config.yaml
n_layer: 11
d_mlp: 512
norm: "layernorm"
norm_eps: 1e-05
bias: "all"
parallel_block: false
init_std_qkv: 0.0266
init_std_up: 0.0266
final_lr_fraction: 0.0
seq_len: 256
dataset: "wikipedia_en"
Each number is 128 + 32 x the weight over its row's rms, rounded and kept within 0 to 255. Layers, rows and columns count from 0. Numbers have three digits each. The size before them is the row's rms in percent of the matrix's.

# layer 2 MLP down (transposed), 512x128, rms 0.253, rows 136-242, columns 64-127
101:162210102085143105168153118155139108120144170141115168185124074098134120107063116142133119108175101138139114101137103114121121154090115183096132125141151104064106190165157124093112107165124186
119:123159156148167160075179108103091154110216190127132124094165105158121139098128137128239144109131115085117079155140164198157120127115116128103076137131123102133103101134131137137100103139165135
089:106157103138086168123174122132125165140138124185104152169109182031101064190135107117180100153138107075124144120085168152094093160125125194145130147124111141059130172149147139125163140104130172
116:094146111118186096072078104151082119111120150102114144136113172148118109157139076157144120134088129164185190110112124111099112144136193165150140085066107049146151144151155149189104133177143173
095:099073101195118130104101197131109164157126154128134178163129144082136100128101094143083143177152124114181113210070119131092106108113083140118158151141157067111106093135136151117096130120119091
107:108135113130158177130129193116194165169139119139153152100128120087162108147129098121076146099148111152097101117144139116096179103121135097186169094107152108146123124139068146138161158098129121
086:125161124161072128096072146109087162127137105109162139140110104148194180121073110107145139131120111110101069185155165139153117136104196110104121120145148170141088121124131125155180143105165131
075:119119180152156122145168134156113134115132113095163101099128120140178123128038136175144059160169147085131185123103127140098135157187084090047096120096103140111111056085117101084103165121159124
101:108068103137134075108079057114109116149128085132136096104126148144116147140181139118075136180109154102118105142124161124174153115136178155126136059135121047097127191108165167130186124073118124
121:104085124072085102151104137101163156127102135130174183071086147163117148104177106122142120108119123071134154158147120088096098178172128135174078127085142094138164097129146105090120155126147201
120:062066186110074147097115182121124111142077177134099180148156108110156086127125151152126132123130133193076125133093158115134136080118116107135076129127130114230077098160154092107162109155146148
128:135171184151099184169131121068161115167102159147103098166122091117072090113140155065104157157185141144187141151125112121040176180120152114118126134132145108113161111107145131206091162137121123
097:157152172116119146110118115145109105128117148065153186114082156156180165121136130112113175147124127159129143178135091111057123126130156120075097110115097090158120080130112100144155130089187157
076:130211068095152155119167081124149119130118144138087157127104102164146126143129124153066138098132133130126118116114117126086145142091139142076138127217125175137170113112215116144105118103099120
102:109186139109095188164150120162093140145129111164108079139093093143146168138151100124136065078104099132148036194151179136141128162130103143162098174106134128100090104113155111090182169067125176
101:102122127106103094166082146200087126109155160123081140153190152162167084132111087100149156162091129068084069190114162150174085064130075103125129088097158137203204087167080163140096099134118126
107:127144053141148088142160116109173129159150126139126100104141154169078142090131146065162178141139084150129160157110132121102131165112125173042149115142159112180093115113104110144143111114140167
107:088159127112129133134127163197120162109186128119146139116086181146147143063161056120142129121089161118122156150146135153141076158167178109116150127117197131122105112087122129080191118165126109
121:173153162174115133145119122075116180123143134111150131107135108112143104146145125117144158116090076138161138157035124082106134126116112060059164190137111112143134112088161088166086142193096153
097:108094113124106146166163122182165090152137126123111107076124092130117104158159116138183132141090163114153134103131138171127178124100131089164165136085101102136141114087099137087160175150144175
111:101144115106137106168086204142144142148120116146121124151120079163098153130126108143214191067107141113135086126149046130133140102094115132098145155102106157109128119086075151103137150140138134
113:108125142108173084074131137107083151103117160178130142111137142123115140131157056158113165150093103087155138111102122194076132082138161136107136170124125113107162150167135122129124121195108143
107:066130082151122113135088135113179233103112110134102071150131110109116142114176102154134136074120129209219118136107168100170116117164098155162068127159149117123118116155164115094145148128160106
093:085121126130151071143137150156155132139130113081200167113135121180060155134145152159121128114132141138131133111119173103060130148103153136192113156207130093132091124176090143130174128131146117
101:114131141135096167095189132129172195110152124142135141123114077117126110117096111146151090141158096153130100098119144116154049125169173103092126097182170151144136183190130094140103156088112109
115:084169124096215116176111134109108179116197134119165150117176145110156185059130152162120098142117179147165164112098162082110146152109092170172153059177109134114126139141145147142115142143110098
097:099128138127113070112145112165126121056076162136091163143144114086186150204172090139187155105141090129170148094128175084102116142084121111089119123108114164097135102121088115149182136125151187
099:113101145132065114130125156114090153164164182103114117140091178136180124089125116120099168158131115177137172141180170101167147074087155091091134129106139123124121104087080147093139054144165117
109:112099191128113103119094123110105131092167179073108109161082136104169131081125117185180129123087171096141100201099137100101144109102107152143130077137132186151138131106149107086140138086114080
120:169130101095110149126073118167100137097136099123140195118132138191144106071147138137185111089120136175151126213083190136128092151094154074164132126177040153122136126157135091200132121144130100
096:128149145188089166125133208064125156153166121150131173087092136068080106170063117142061086162200131150156186141122119084163160163158127139144162150092185143130103126127145105110134122089126140
122:090068100187068146106129174096093091112164132125132156170083122129100111062134161089093188119099148185188109156127157124148071098139122170133117142085156157154099156101114169105109129156127120
103:075124108145168156129055156170084119103080068166156100107130120150108125109172081200160122108114151161117164098165085148170185145093167128129178085147118078112172085175105153078107172109112167
104:151109110159138137114081088128111115137109133157110125118075081154129087063130121084079158130095103105145090159160191057131129145141109090149103116128105097166164138096156116135070147167159165
114:156132119128109085107046162146208161159081164074140136143154146158098099137097180128197105103115148112102156157126068157088070107124094147190144093152151054086155189152140117164099125107098111
105:137089132131086111106146130132224087084097127107047153085140145164140105152118109123149136149109132190070151148091107168210117099109132142202178112111131094082171130112076088169120151158088152
104:107117116045112091176133185165124127120050083116123116143105114124137199152181153134155119105106112093131103158101110156153118121159118143107144089176143093174090100147131167115127178077095151
132:154174093181111105125088136158167099084154121137101118113074129167078089091121165169107158088121121140109167151136158140114170141124194147095146085112135141163107137126119098136115169194090167
111:123112123088107142213149114117121139131113142158132172045144167131152063097123166140151092067117051151105080128168131132151090103178145083211099095119143132166061105148166134121116172140091139
096:133123139192123075095195098145141122136077099114139123086133140112084134159111145117108105166085172160168105117112126111161108117165113094191175106127098112090114166117107109104122111156121105
062:154095164112143116152125108204148108146103149146219118138123108137159134103161134120075110130099095162122155146106140029145135090113128145113157063137101118181082157167138173197115080143185122
107:108109183188125139166099162115099149128151145112145103132160107115101100101081114176126160137121111173186113161063211126063197126168125155115186171134165136165085143119115098167102083127122160
099:118128123163154111150065145091113120107149150130118096140085094162159138106150163110086136157165112091215119167144136166123194111063076114144184163136145097092115129078117151192126106129137169
111:139166085152143173132146107109146103126191183136142149099171069101128131151103116182124125108165135083119125118138105196141104119098106140202111157112157105077161100125090146040112107160148174
111:078097170137113128166142129105113078125174155121101159163110052164146119121140072108094112088142097141128136128124139078148109128065139164186125091062083097178146128143151144161131144127114170
108:118104119167111206147095072159143180097099154070175081092125116068076119100097123153091147086089169117133142135075172164117116118091180171142063135156130145121127150111107198121108149106178093
101:111112161165138157221092162166110150048102103143135154156154142097118112129173065133128056195146174114106098148150084146136145141178166131038185113121149110107153149144112079111107111124152134
108:125141080144092134055112092154124149167132193133162161139115090155133149163052133127142155123088083118118134139137154167071151145085158133147107184142117156097197101074133183121068108120136125
101:118117085154112163153071154100108170083147117146143168089171121092097090086136182138116127121163132142155149120139141076178161153146160140132091138163191149086114155156097110144119095140150122
108:088159123147146126114180112072143207108146121143111106101150115174132096141068141096147125066131112147086126147084141080122117142133089170089110104150130068085086102109081130099179196122167132
057:114168086097126140114164127099166138105138142145059179106170138054121113159151127087109133100159160088116161170106078077126122118089159135103220157067081109086143097138165145109103086113128158
110:210145100096091179102096149110138104100106113149145143136158159118156116085104156170096110188130122122152127194101104177138150158124122097104135081154167103084179096111118108080068121125137093
121:146186130122095155170043115108154115094137105128147054094087182068110077093141152112098192130141111091102168141098062073191084115121159134140141084100136121151160116127157133157129180118093127
093:116119117154088102130167129116107176153117099177106071156101066140142114169114132095127128067114132179083132141122179118094129092155144121153161165107144114074116119116197118144184093140181161
094:131131082077099174186104177161169133086181148188126123154115127159120093111086119121147169146126134114113158158168179107049165143087101100082157136124141121095083162168102151110185051118183122
113:108173129168151144186130113142129143122125155078143161102114151094145132145086119062091098101111100129145193128123124054147121180153142202100148109094094137092171090153112131102154099100105170
076:120109218115151190105120136122087136126130146147128148144136144073107102073114190150162183122131127139124079118145091158103210099147141105169126016140170146104160166126156094165187130111090123
089:080099136138131144084121148188117162154114126129136026114149100151085130101158168121130068118138172110191131107136018147171115120135115135182144129088145117141103143121105147141099212113129128
091:154140124127112106188121158210144156154087189129148070116109150149160131187126131116208116133160141200183139139138163120139115064090122134171176124108110121136163092134103138164154121103146119
127:136086082152144078131132097117200143131140156119106104142145118064131146115151129103182102099031184101089144136131109161106106145146110148095145122126160192145159097138161137105151114116169131
026:184184162121161104050085145151117141139128123113101150164151116129128067136126156098137086146100172113180137058099145130099094119151162111158108124147115113087123093101139145074136167072108129
107:088111159149142144182081080129071142101177127093160097155149086177150141076118116096085183151147117114176156125158126096111175077196156113085094085088173185152159138085097122126113153089138068
043:089133094132116081052148145091128125123092089080134176113114072136147172130122150190152143158197135141120117107138121131130155130129172153161142164174125150131105144121172113144169141077108116
086:110128172145125184107117174118116140090155078139125166157124143146115127115112167171186155137124175106128117122112132138173082117094159108165147123090117161053115166106124134147175085146166105
103:154114053169115097164118115090158145151087152174122203113134125184155103098126107125125165126115120096127101193112137147156096083097125113086038111116109065097087112107142151104145130155167082
067:111127162111171125146255161109120081138118109120104115148114145159134162150100084096106161089121152070088143080091106079151151061131137119135092125202172096188226166115152126073109143118144124
056:131147124099206098132110092147109082120112097151104093077135117179135127099109102136137139137103142108126162053104122052112125184115118151080140110191150150168147161119125110124093151087132169
096:080134133161169085133185140182114115120109159082130108058196127175125159112104121142137157137150176098070156090105153137105067138149084112138124083147158138156148122139112170161127146154125116
096:125186134097145121146210120093151123145154149164176112113100116102121184154117159092137102128129115113121162118121102080158190125156105118186123136116094058099173091097146060085135079141096110
085:093121084126108106110139173134095065136131196110117164115095094151106131108093106111066130193145180144126172074064129149106144124122147142117165140156151091053097164129197140151149076121159137
102:107166113153121133133136120157129154070107108121165092183158109117104107075157133127102163082159185122137157196151150137133155140117169140161135104130128080168108122143098141044085143142130105
106:104125092090060130090115139151152140168143153131081114085117143145110070110147124139150124086096162145134146098120158078122125142119114080148145085180095091121119095099181175114139103141153200
094:150120096115151087135077145150132151164137159148109157149156091118149097118082110152139148094152125080068166146134149075086128184100116157102147075098126134141097102132170116061095070092133145
098:138152118204192202171109134050144111162135125171121125140157079110101088084110104073089130137133104133049102105074149142066187147089206204107136078139097177167149120128132155097154081129085145
089:153085147102140112124174072134071123102105127120109152180084145155158071097106085123177115079107150126177096138133108182152148157104083129058106123100153159138115218153103136108123128153124126
078:122125105163093116083131145174157073080126081140157098160104133105135174143135088117110068173133099160188087186113157118113181090090161148129099112189147085132126148181122134086089105136132063
120:152159145165120151133132108208089167126121080142176092153167169148092047073087148161151094148110143173145080093142116134126164117121146159169135124138175088090127123128070073136072117120138138
100:109138154144107102169060127098156123114108089120113144139138109115130099141228065090094190164157141156109122162182167093165131107124088125136099100144175112190149097174162156108128164117178151
109:154095154112131091151146106108064140082181177093157121109169157163190133136112153067129132120123085141140104183094111173108154089175139113114100079161144120124107140161186111144134105089171140
112:209114112148139129108044134143128144124184157103196084143112129147140094127163203130127153114102137126130130080131140037121086082122163129133093080174175098135143203111154146067090113080142058
094:149160106096183146163077138113158138106127134144103114191197092062082133108138157050148080136147146106143146124120140095061180101106130126132104130136152112138169124178108090105109123137129089
116:118100098159061085174092150116120147134149120131150127103124119143129106118183139116183135135079146122160130136192123229166137126101095132151156145132097130134150126080109127127035133135108136
105:068100120109077111156108110111103131126161168128164095144103088165114128133152083147184199107165139152187173156154164119130136175091144150164134125134110128146084167164111103108096193064093112
096:129139065116124090119125152196164127106078174119154157095127106097134127133135125171115124151134092118114072120191163061145125142178082165151172133081090122179200129157120094141094139162142117
114:111091108127148058151143132123182125176201136137122143088169169083115131182127126130136129137109102183102129150064151116194124116099147157095154160135154133115137137156117099162156144168099102
080:135133159166155119099108125140096177166171086105142145096139142149120142111152117140114136121108090129139112123122139201133060130174166117186157170123147116123066119087175106094135110121124115
094:127131103116076119130114116177145136191186154134100145074148066091054056099190165146138108114107118144130129176141163136099086128135163120179177104126134138107210169125152121125077085108111105
078:128156204200155162128074130143156161130142131139121092156140148098184153119097134123059142150159175124201129134148130137139146110166095089098091180112104131159053162116095127160166132114152156
080:114127140138119103133106139179159068168151121109115132091108159132174085069122168150155102162107155112118158131130099128197080197144111178122144095137151115129129094101092102210073132085149130
105:135198092213078158109146145146110150126142164109108117100148153120115133171086060164115084103164093168164133105153074159133139129109132107153149100183129136160138150153132123162131139115156097
109:153171145092147098147151085097128127167139190180140090111132071104133182098062149130159155091155053155129142117169106083125113151140103178170169128109134134181122130108182108073148121150091133
102:150145132160133110189103157095069162155117109117126161129113168121162131103132159090196082137044156115125065112089061152105136100165140178173142150130148108101100153136133093153100119139134128
100:093180115173100145171105157137164132152080091221098083200127170132122081132098121115097138120165131113159136134145088149071136154128137098165118140075120082165072132149139084086146167139131145
105:098142160093136116099140110166185114212153082134065167152119140152121167088118121085139171068145115134147125159139104182131096156156089133156110090171103135109189145219125147147142123116087145
028:092136128136158117144042131101079128116186108101140071128192139120133128101099186146157092117128099089125122112118145098124184160137085127148095087120105098122138158189123068138135130123149145
092:140145157105123177130128195160178126103089073112101098211113121148085131113138166092196166125071171149148106089120152128146152111119117106140088147032143130146148128120120077172078110137180138
096:123193121136136153157105110149134114134114094120107098119085201130159161162105143083152054112144127137181146128161087153110131055166090144119115143134125114098086165134170126135144101128168193
084:125153143171169228132148098164119073184096152102187155113103175180124100154132137156133135137081150127103116089119160165128099076111134092115095053169142171132119157175111093123159134107125144
047:122123123154113073152104076140111138087140132158121162134141137113182143136116116141127119122099107106213111121091146165152171128172146156096105097113172123151131021109095142105105144138128105
077:183171130107139139170106121152132166108150117120082151139156148101052140128133091110100167063121121097138095117124155152114108146145100157073116157097150141178180118151107048136155099183085047
087:141108143151172171142100081187117137134100138127166101139147120086119120162167139141129062145040200151133152153116120095189118157124113150103126085131172126097092147102114115148155125137072099
110:147107140135098076136117096216154137113192116074116119100142143166117101095130060095104144115128100086123126099132094166174149116130132165111139096190096117139085107210095122133207115095118154
097:143106110132073180109197132099130143169136123118126114131109136081166118038065124151138130171104089149140156112123115086125086173137195111089073125099127112213142119113137163124142163146111131
100:085166147171150145150111127121198159104125144109109083075109100106190135134113110174102122080116092129138113104143168168105149090116096125136108131144103094149103108127099127096099127125136168
095:150136121141146135146114153119165059150083174150139117136073060107144123123168133084155100072107127122066205156165133113080141091123160078110166083152125156163152127144134126111125136134119126
073:145112115129090105127141150123111091144135080102090130080138149152115146121139163156130167105137130112080191131082081188097111147146074115170150141180083106098151100112202101145124125159130092
092:145133161116127129137127134140146095135135102193107131123078115166089122069103117087164119175135141096108131093152182089133163157075147136084156098143125074166125093119105117148120118122041141
# layer 2 MLP up, 512x128, rms 0.514, rows 137-243, columns 64-127
118:135138090114110143147120074148097089101130138161062107091111127148026158132092155125141105148121127163086076109152142139071122140145120124155156119137199143167140150114141153092044142124108124
095:121161080115206134130107092161073112192115152153135106106113137105060168136124094154069103126154142174177116149111134108189178132152212115089137110126189164111107133074121164167127129115159105
116:103158145078041137086134122132176163105114096108153059152140119072151117158102187176177147149170113142120135088161133113162118137138192126076118116145105122156189114106184100144138159149118203
089:118088118080061137099157128104152107139089109125130154153157110050116132197110102111092059108072126110154162163110142112098113109161135108140089153192134105148130114107163138108150133135060128
104:118106121137123185133166115125169122168128172170157148060166171104148117144120141126110134172154125149150091097137126131152162077152144096104154093195108142100110081135092104142141104110134176
096:077190161118157160106091132129185139107148113147139174117175106150140041127186099084145183147117137153122104110134109096148126122079149123120094104106109143127196148153178085137153120123119089
075:097077137142113132115136151101080115087101131152127147008151051144149111159104103062113177141110134106151134102046118089114178091150159133153174131130158102180131130116124076180158131139128109
099:166123165150108166103090195147096108133127126052139094135138097110144176152176084063079138155171119125190142152139160146202122133207062138151159104197088086112135130090146152137119178124142147
111:106182137108108090176140121123166111143119177092162160168080138115095159163150148124139127172113165078142137089080117053115108138139087171163118123103136115185148080158125077118173140065133164
113:087146149125118151084163131187086097122111172118163093198123170098183153102128087128116081125149125139153140130104171172139126074126115120201119202143127163169060154145116110143158099127160148
117:134081177124068168098128150129137141111098089139145061193125144045110135171161059132140195099098129157109096099114060157109162150110154130165109136129119150120153161164177158161082166161161106
107:149160099081092173113111095150140101114133135153103152158147113096104156163085126124173123202098123180079112147121181176084149143110109140114173119173066157147105115085125168145121086171162162
066:143134152145185105166208148096107086080122134111156126109149195124130170074099074095135123128130118106121136101074159110127165119140103072122123084122125116152133109116102138123109187173145161
100:112103174127101144178132118145113124100104099139051127132157141164137128124097068163139091073161115163129070136167126143105169126085077139132093186197151143108175154072153048116105116113137235
100:108116170106071089120100132201080146138125146118134160202140077154142128118160101090153145147081123070112147117173152129213074108167148123174137131133105144102210167147098177152152136189138148
104:120140175120127191108098129080118079104184077120085095120131145069116133106107157109169125137134180124153076183166088139139154088125071133127045164124171164120193079170111099116154137143147140
105:150152118121116145148119114100126109138151104139174134155156129194094220147101133089120089148140163146135160158146071163168167067134101102149178151173092143122160069092117119121143182091093086
106:128137130131084175137131115084053138124063173111159127138107083154130039122081184111093116123112102146111158116109178112143144139140131060064190075105136134194123139145143146174107118170137143
090:171214102141146142078188148138080125133114090155164135176152128129142215138084126151147086104156102142126143170191132079074104097098175191139094105151100135111116138142125046152101113056148134
094:179178193068094181144122121130156117113098161088110156171085102124154175118128098151120091088191129104114098114120136080173149142100082121117085163139119133123088149098133169108163132155129078
113:124112098149087166095146129125133060121112055090141121112118194127146127172140136088135148123137173129120114096154147179091124107184113151136136210126102129174113163121169146138120183123086139
104:150136058140203189118162111140157164161077139126081164119082065110105166130138133125155162046172092142157082152072067088139112165138150104110172103177132117080155130110163122138090140192146134
094:116141081139173111081118164081117104150141089096165107164160114098129167091098182147174122120097116123169097084117141069142130115165142132142122073108139114150056117182140165131152152125125119
104:132113145119133153105126094159129096143114119082088110142104152102161134116138137122150118126101129118107098133153162118129169110114154132086107076181147148139130067183200166196107109140123066
112:087116148110113116127128134167152124098094037142122111179157152126089144161150158119141111080112180125132138139188098136079118105060125107151176096122171187142094166166139143068129131081137089
108:118097111153053089051103108115159160131162159117076144085127085100088124104122144096114214140130100097085128149141098052162130108157138096152112069125109122158140158084096098155087153148145087
096:148146139097106127102157095081134158073091152115151126172154087105135167088132109108146164093077131085112069145151182187188092115147149080090136128165130089115111113158126159069091121102135152
095:159066146097083079081162106099141100093163126111125081120161130114116173065108100121148172081163113136099120128135131079093100153074168152116069137129157147211150107014099088117149092175146114
115:139132147111149196099140182159115121102173080140048117130091147102155161118131097121138096075118176153125127145126145144128075142101138117179122126171121085134159091167139122193153132116159113
093:161141147111138087120153142135094126150112123106128184127102110140186030159087118195152119108110176101107139114136103133146104100155108147115164148099098096199119123183147113135131116113110151
110:095132174167087213104139192142068141129157169133102113117112161106112149157107111081090173070102151186113155084137166105178137102146121146143165097091133174088182131064130121087168144157176150
111:154125119142234198148122116134121194156150136145045139138122139152138136160122141122120115090175115101124147106137152115130125176146190159114136131119130134087135102077099122213209105125158112
105:091149117159111140089179108107117101146115132124114118146166151160208121134150191145107104161098150125106090110080121101117143114098087073197147158133068106144127146110122055075125164140196131
114:089051138138066145126163165068154124153116133168096135157099101113093013160132168196118116094170172139126127074135150166132119144148160172146098118130142139076073108108149112102166121105070147
097:107103154147126094134145110162122137148049138111120107129164160160142107094194119098144116134099135101129077122175059125089090186138104115116166149100097103153163201185122118086129129099110149
109:121130081131192125095175175140139098086135122211140162113099123142049111084164081161104119142150196128097091123140101158117101127151093122113140136103095138173054197134148063117125182095124098
130:138126129167069136144128104125106137150174131126118085144120099105105090146114170148139141087126085153086152117163145173077145125094193130064109101103165115170141110118147059116151149129160189
105:147087137155089105142180104117133106123127078217151115095178118157082115149120140153131196163091141093138111144149091117066075135126165132184138147074123166134070123079191116105096154127120094
103:139118152144153114105161168104104148111099134114195147134142124136120126125147145128143148139117186106101170068093099130085106120101130160090090179113125131156113107120127189106069173104168093
071:118142141174115162159125098110101089108143104088157095146163111121118038145161161138169093074104094134130143129116108079092134062121163143141069181130142199120188158092194067152140127150116123
113:145100172134125157100125126097159123107130153174112077100134061124085194103131095097134204147126074173059086142064125111133122047127123120138123093080119157141100114160117099097135131112124126
107:140108133112116138116128100070136122098153097174128096161172170113093095182145118105152060149153145103068116111134090196098143150144137094155086113099129115155111121162177138136102074123156148
109:155163125077129123078197105142162139184195064143092155150174085148113153133162167143121122119108137122111094103171068201118120100092142138122099107164137133103114120053132045134145131171127112
105:129111090152094090163106161097083135157174131125128111106131193127113126165104145137117174193219177150153158120128070136128056155122185166123108102157159115155193124106166137122103121139137142
103:205180126157069116182092057082134147094130094099114108111095141129151158105063163131129123094131097100153140105101164122163131130105150121170129096177103132159173097130121137127128130122156126
097:127115138116131120086125149052119159071109157167118150084138114149165077153070133150155142145080109126106193167132163165129118023141152150138149082139158078198146107150047088194132131112134120
109:182164197171134172144110158114110096097124099167064059085130178074092116106110049114133152129179125170113116128135167163158103161167139148109136114055144167120092151187094136133136175171170076
099:152107114099146127161122122161155083118096140103122162111117121096115120177137093111096110126110125140115148167123140174128068164079138122111159099189102092181128106176130182105116117117103118
114:176119103097078161057107106108146164134099118099153141130156104115097116166128125168143162099143137092066130151140092092144159050159096118158138086166151118160145165143095132131142144160126121
063:153078109156160108109160121108107100122111187183197144089188077088139099110121108130113174137082071142174094081116136131111111151145155126135100111106144149136106122121058070118118145076099159
112:141133099149152104151118070111125138099039143055070141163097108101177117152113150071087143100161134102138119093156123101179179119137153182140092144093141155160142102172190139092136131120151121
109:128102120133060156139104089154115114141094089121119141095143161106126081134165121163166160050122074069098153122204076124155146137125164143162157102132182136164131148155131154088156135143096084
103:066157125168162050130148141140134115220098140187113150098121123126087145199144127087164091078110147152144127080155140100147119141145128087119165081105097107111112166108095119120104127121173142
091:079107174197179091161078115142093147176120150077133160181083111102073172109111120120108106077145122135150110112150106095091166145064107109113124117211140110121078140153143153195190168062166112
106:175149162077164143120158131205121146125100169110072147152053171101171106108104118129178080183129153149133128114159146138111135149124128147155105164120105158099108095097099122156153129116142222
082:133087166085114123075161112127130131124155122046123131155125157124136138129111149084146135137085128182129149120171124090201186143159170153048143091160131143074103143120161163186120116081122065
092:118095146101160102109074085087134121181150135125161038105173193119115167158156105100091152102156184155127074109152120148104075150140123126164153132111110137064077126088131129094147170127083147
090:122155137122162162138135068083134102127139116132182118151134062156115170152051154161161136098085101139186192113110137086107049107128131152150122110139094143175105161108157073143158099159105142
136:097093085107152178171137109113105145121124146167098079058120126110080135062140078125138115133104132145054118107150106119098131147148112100148145122128141173153178142101144126115115165116130141
026:170166149106129140100148129146113083166133115074181159123103135162131143106112121111031190106170183129122115148134070119097025096133141106126093173154119123080116081138076123172104157142109143
106:109091099119140145083121133093193087140039128111105136108093156084116109085124113113112126116089087133095139113116111108140140159163147097108101122108109137081158144128130119153128154152066090
042:174154054139102124081120191129119129108138131130126151100113118133111191151148135121130142144102141100071169156119154123147152136088117088116150115195140115121121111108119125215154211089084121
089:138124082100163132124158118104128148171137147143126145124172165061120141126083119060135119072111093144087089102149103096210134145124148129116125135090148140112144123123181114181062143059067101
093:117125105125113158096071132150174105173125190063126133114135128157126095067134169161102219137104167138158170085103125112120129102109108119158110108117100225201134215158168086131131113138160124
061:100132120148161089140217174108172060154149113203103115118111176146152109162120107112116143077165108118082122120134136129076139148142154095162111105104142146119149145092169100109125078063094113
059:105117180121100146136083114159174120107147136142152122098141171139080096177089123157178161146121131135084134109141089156114110133095120180140193067152130190092151173152163182155159127113137084
108:092094125116194163146130104097124079177112147142126113118097083134116101165139117102113115103171124123056104140098108163110112106098137097147140127114178056069100132195123067134128134086091171
099:167157122066153190110186105111144077148152102071109161120126166098087118133161166160164098138096138187099122077195085108089132169118138100151107128109096119099120102056170144120130178125103116
086:083156123171156146137127177178144137095112189171097146117160188051045030122138149097171107112131166147138167079138104135111144130154112127085165086130156134117057139141120141129096125106129151
098:152141105142107105120106174158105159079132103097137120104103130101175114121124122137141114137058124141173208128143151080157154152138090066127147155109111131197034119092100160192165145101122114
102:093113101073099140088141151086161086157085122087088161145136152139082209066131106124148096118132155090127073120147189077129134171130191112148142135119087148026160146092166097132154059129084147
096:147123101138154172154124137129141063064105091152112106147147132129125161174185118072127124087136115162131168163132135129120159164101171167173136086148092184081201124137086137117187135107127099
085:150083123163107142200056089135110105165112163172173090089100134122094103109130107080123102104146099142078109138203139229109149138113148106122109155128153069089150083086142145146179126117062138
091:144167099115050135106155149101137102123132151078177134142071167116130067170111144129146082048080112127139099084198227119184074113105124133112078159134132152109144083068093187165127126104140113
086:060082150131199130117100148136156080176101095158108137131146153116095190108108092117072121103120188184146205130188174178124120134124045132159119133152128101157150155122070195104129096148096162
130:171152131109050190151115112160137175123137094080127143147118142081108099182112086129125133107188190111135108140144141143091128118148062118150085193090190139184159106146152154082066147078188181
084:138152152162128114105117124143117085149081076154106096083107133160162094139114189124131158189203173117073129109172163147119158178177078100093079118088144142176134075151152115118118106087170133
100:156111151119136137126111111118145090078168118142106140084193128121137138199080110150136115138120135118121140112128178151086140147132124112131125089155164181168157065126115067063111165181078198
100:163087125127129117128140136110125131109119138107186024123147101142146112103128170125186096074082104082136131124118110152145094070113111134217134140167142097128176165110155119070117068092152050
103:103143134063085151091156101107180091133140103103208126187137150073138184109129160080145142142093140095135140115128134151177142089137097150154161143133141132125120142141125128111065109199087048
116:110135146096122143120134120064133147126105142178150158130133135162156102146113170171161139140077138132162142140152179143167124116125125118136072096160099119069130118097150144130091054139140102
099:148141173129075117119178070101075098162089196141090134171087151126083074121150104150118096132152148068105113093109087083188124138099139133138114138113149093115164090135115149128045093058121200
100:166106117120103125095188140125057147145121151138085119118058100093113078126030139165108143138108138113100100071187137153149127133103164204140158058092132104137101129086135099201162114110071108
115:110137128119148140157125098032115128138100134141074158127124179078105168111111073154107087135092105148139109116132108129092167179145111099115129138173166116068075126092135070104128171235090098
087:159130148150181144087088101142135149110156111168144087077171090152117120088152109131125135066043088130143148144118115131131154102129133075136147168075093149204122103153082156156194175125173106
094:186124123086102151105107112175087152154131204104085196131141214076149102160139061156103093129133133172106069179117127118218122121132139111108104106193110092060086133124126092139117140108109123
088:141141120168194162112120115191095110170111135123077140148075082172102119145129123116159109136076125094101103119140142126186097171087185132134104128118116152064181133107093135108117120131138147
065:143121099146085165107110119103145078167119171111104122081136144092120103064076131153151167134167125109155135108088096123208113192181171178098090123151190091112098115143180137141103147110160133
104:105115133130179099200173134123132113129097154100113105140061134094116142076162128141094141122145096148094143079151128160148116144113158201152170088134125149089143169105063179110127099107106137
112:117099079116153090085119082104143101145085129150092098069074123096106120107125124114145152120060172140134134122149153179165109110189092124138212159091088125122111138073107175100148134164125102
108:145150131119102178116175073141087156157182095160038111096087154098143146086115141181175151146161139134099095152116147142079115137108121134117165147144092148143103126059093174172109128201116165
104:082141147111094152083172103112150132164127114167112160160108163118157134083132154135105095130033085131172123127170104113187116123091148194159112190154075105128130084096134139102096121128119080
102:166141109154130131043168112084109178194078130107178147110075090124099153121116095081118108202116097101122081119101133154128102085089111137137130092117150126184091172159104110141138141132052166
029:097093087134125177123103092147050088163085116168133125116140154137113226144062126121231122104149097130147103108110117097126110122161116122105122095128149106126107099089068111143134098140155151
099:136129120131064128137140159096154109141116127108137158076148180149161162118062188107156086166145069165182063125088148093138149112152173145137152137111128102206111180177193128145049111075160160
105:142170126100075110129134151110130149170162111132144090162137144073131093139106199135136045099098091094147154098122134149148159126097186097082188142090079144110068110123116121137140130184177162
085:090152160178143147149152125175119103157110096156158071108126107115163138116144132106115149117153124115048120102104092121132155184153133090179112113113130069082168074072113147186067139038167104
043:149131108104045120143125089100115104105102156191109075127168141067143157157080119121061080143118121146191143082079112159142167106121103121114083119141161134183143097137095143138130126130104152
070:140199186106153148160119149188089056128100139147133176107112156137097219114129141134098047138108133162081099078129115175170121162080179110127127178131150131132136120114133098106097095128190148
086:087134094132081165126060120172115141152108179083127131126111161110072081139170169135135175103121121134119110096173127152076129150106160131107074185136168125181102167109155153121131123098153139
112:130077069109137084127129158164169149139148123111138134142133119125053140068138114124155151073112169102138138102141123165169108134169151049069175087103147119165170151156155120106140174150115097
084:103102073131074201155111194114102121143176153122082078162109092116123129128180084087231110032140144177158117153150138104113092176153118153095132141156089104132128094156157114146126108147172092
096:159165180102154166154116180153149138165151143099115111128076130116181177169191119199087099079058125085124150075174191104136160184127140125137125061151096103132174104051081100083051106158112139
103:115125157110089108118108156098115139084126052080163143075136159164131153095112102165113154125067130127152120137123048122200108148142120126145111100212134132098127117129123141152074064113151101
088:139161108116128128164147123166133136111124123117082119140080168119156119137109186121144130152122101092065133133016142191122081103102126117106075111194130161156155075107133076148071159142156189
104:115119167075127117154140184116126153129101154185074113096131102140135075172161091078112187103117149159095115153143134160083111147148139111089111209124165142053145155159139061143155100146091135
089:169130079126153117103166143063141161149105122101131154135131168119168159160085174134091084116146108142151096102157101108117154086201149182161109096103137074161170150172115124120091096183097132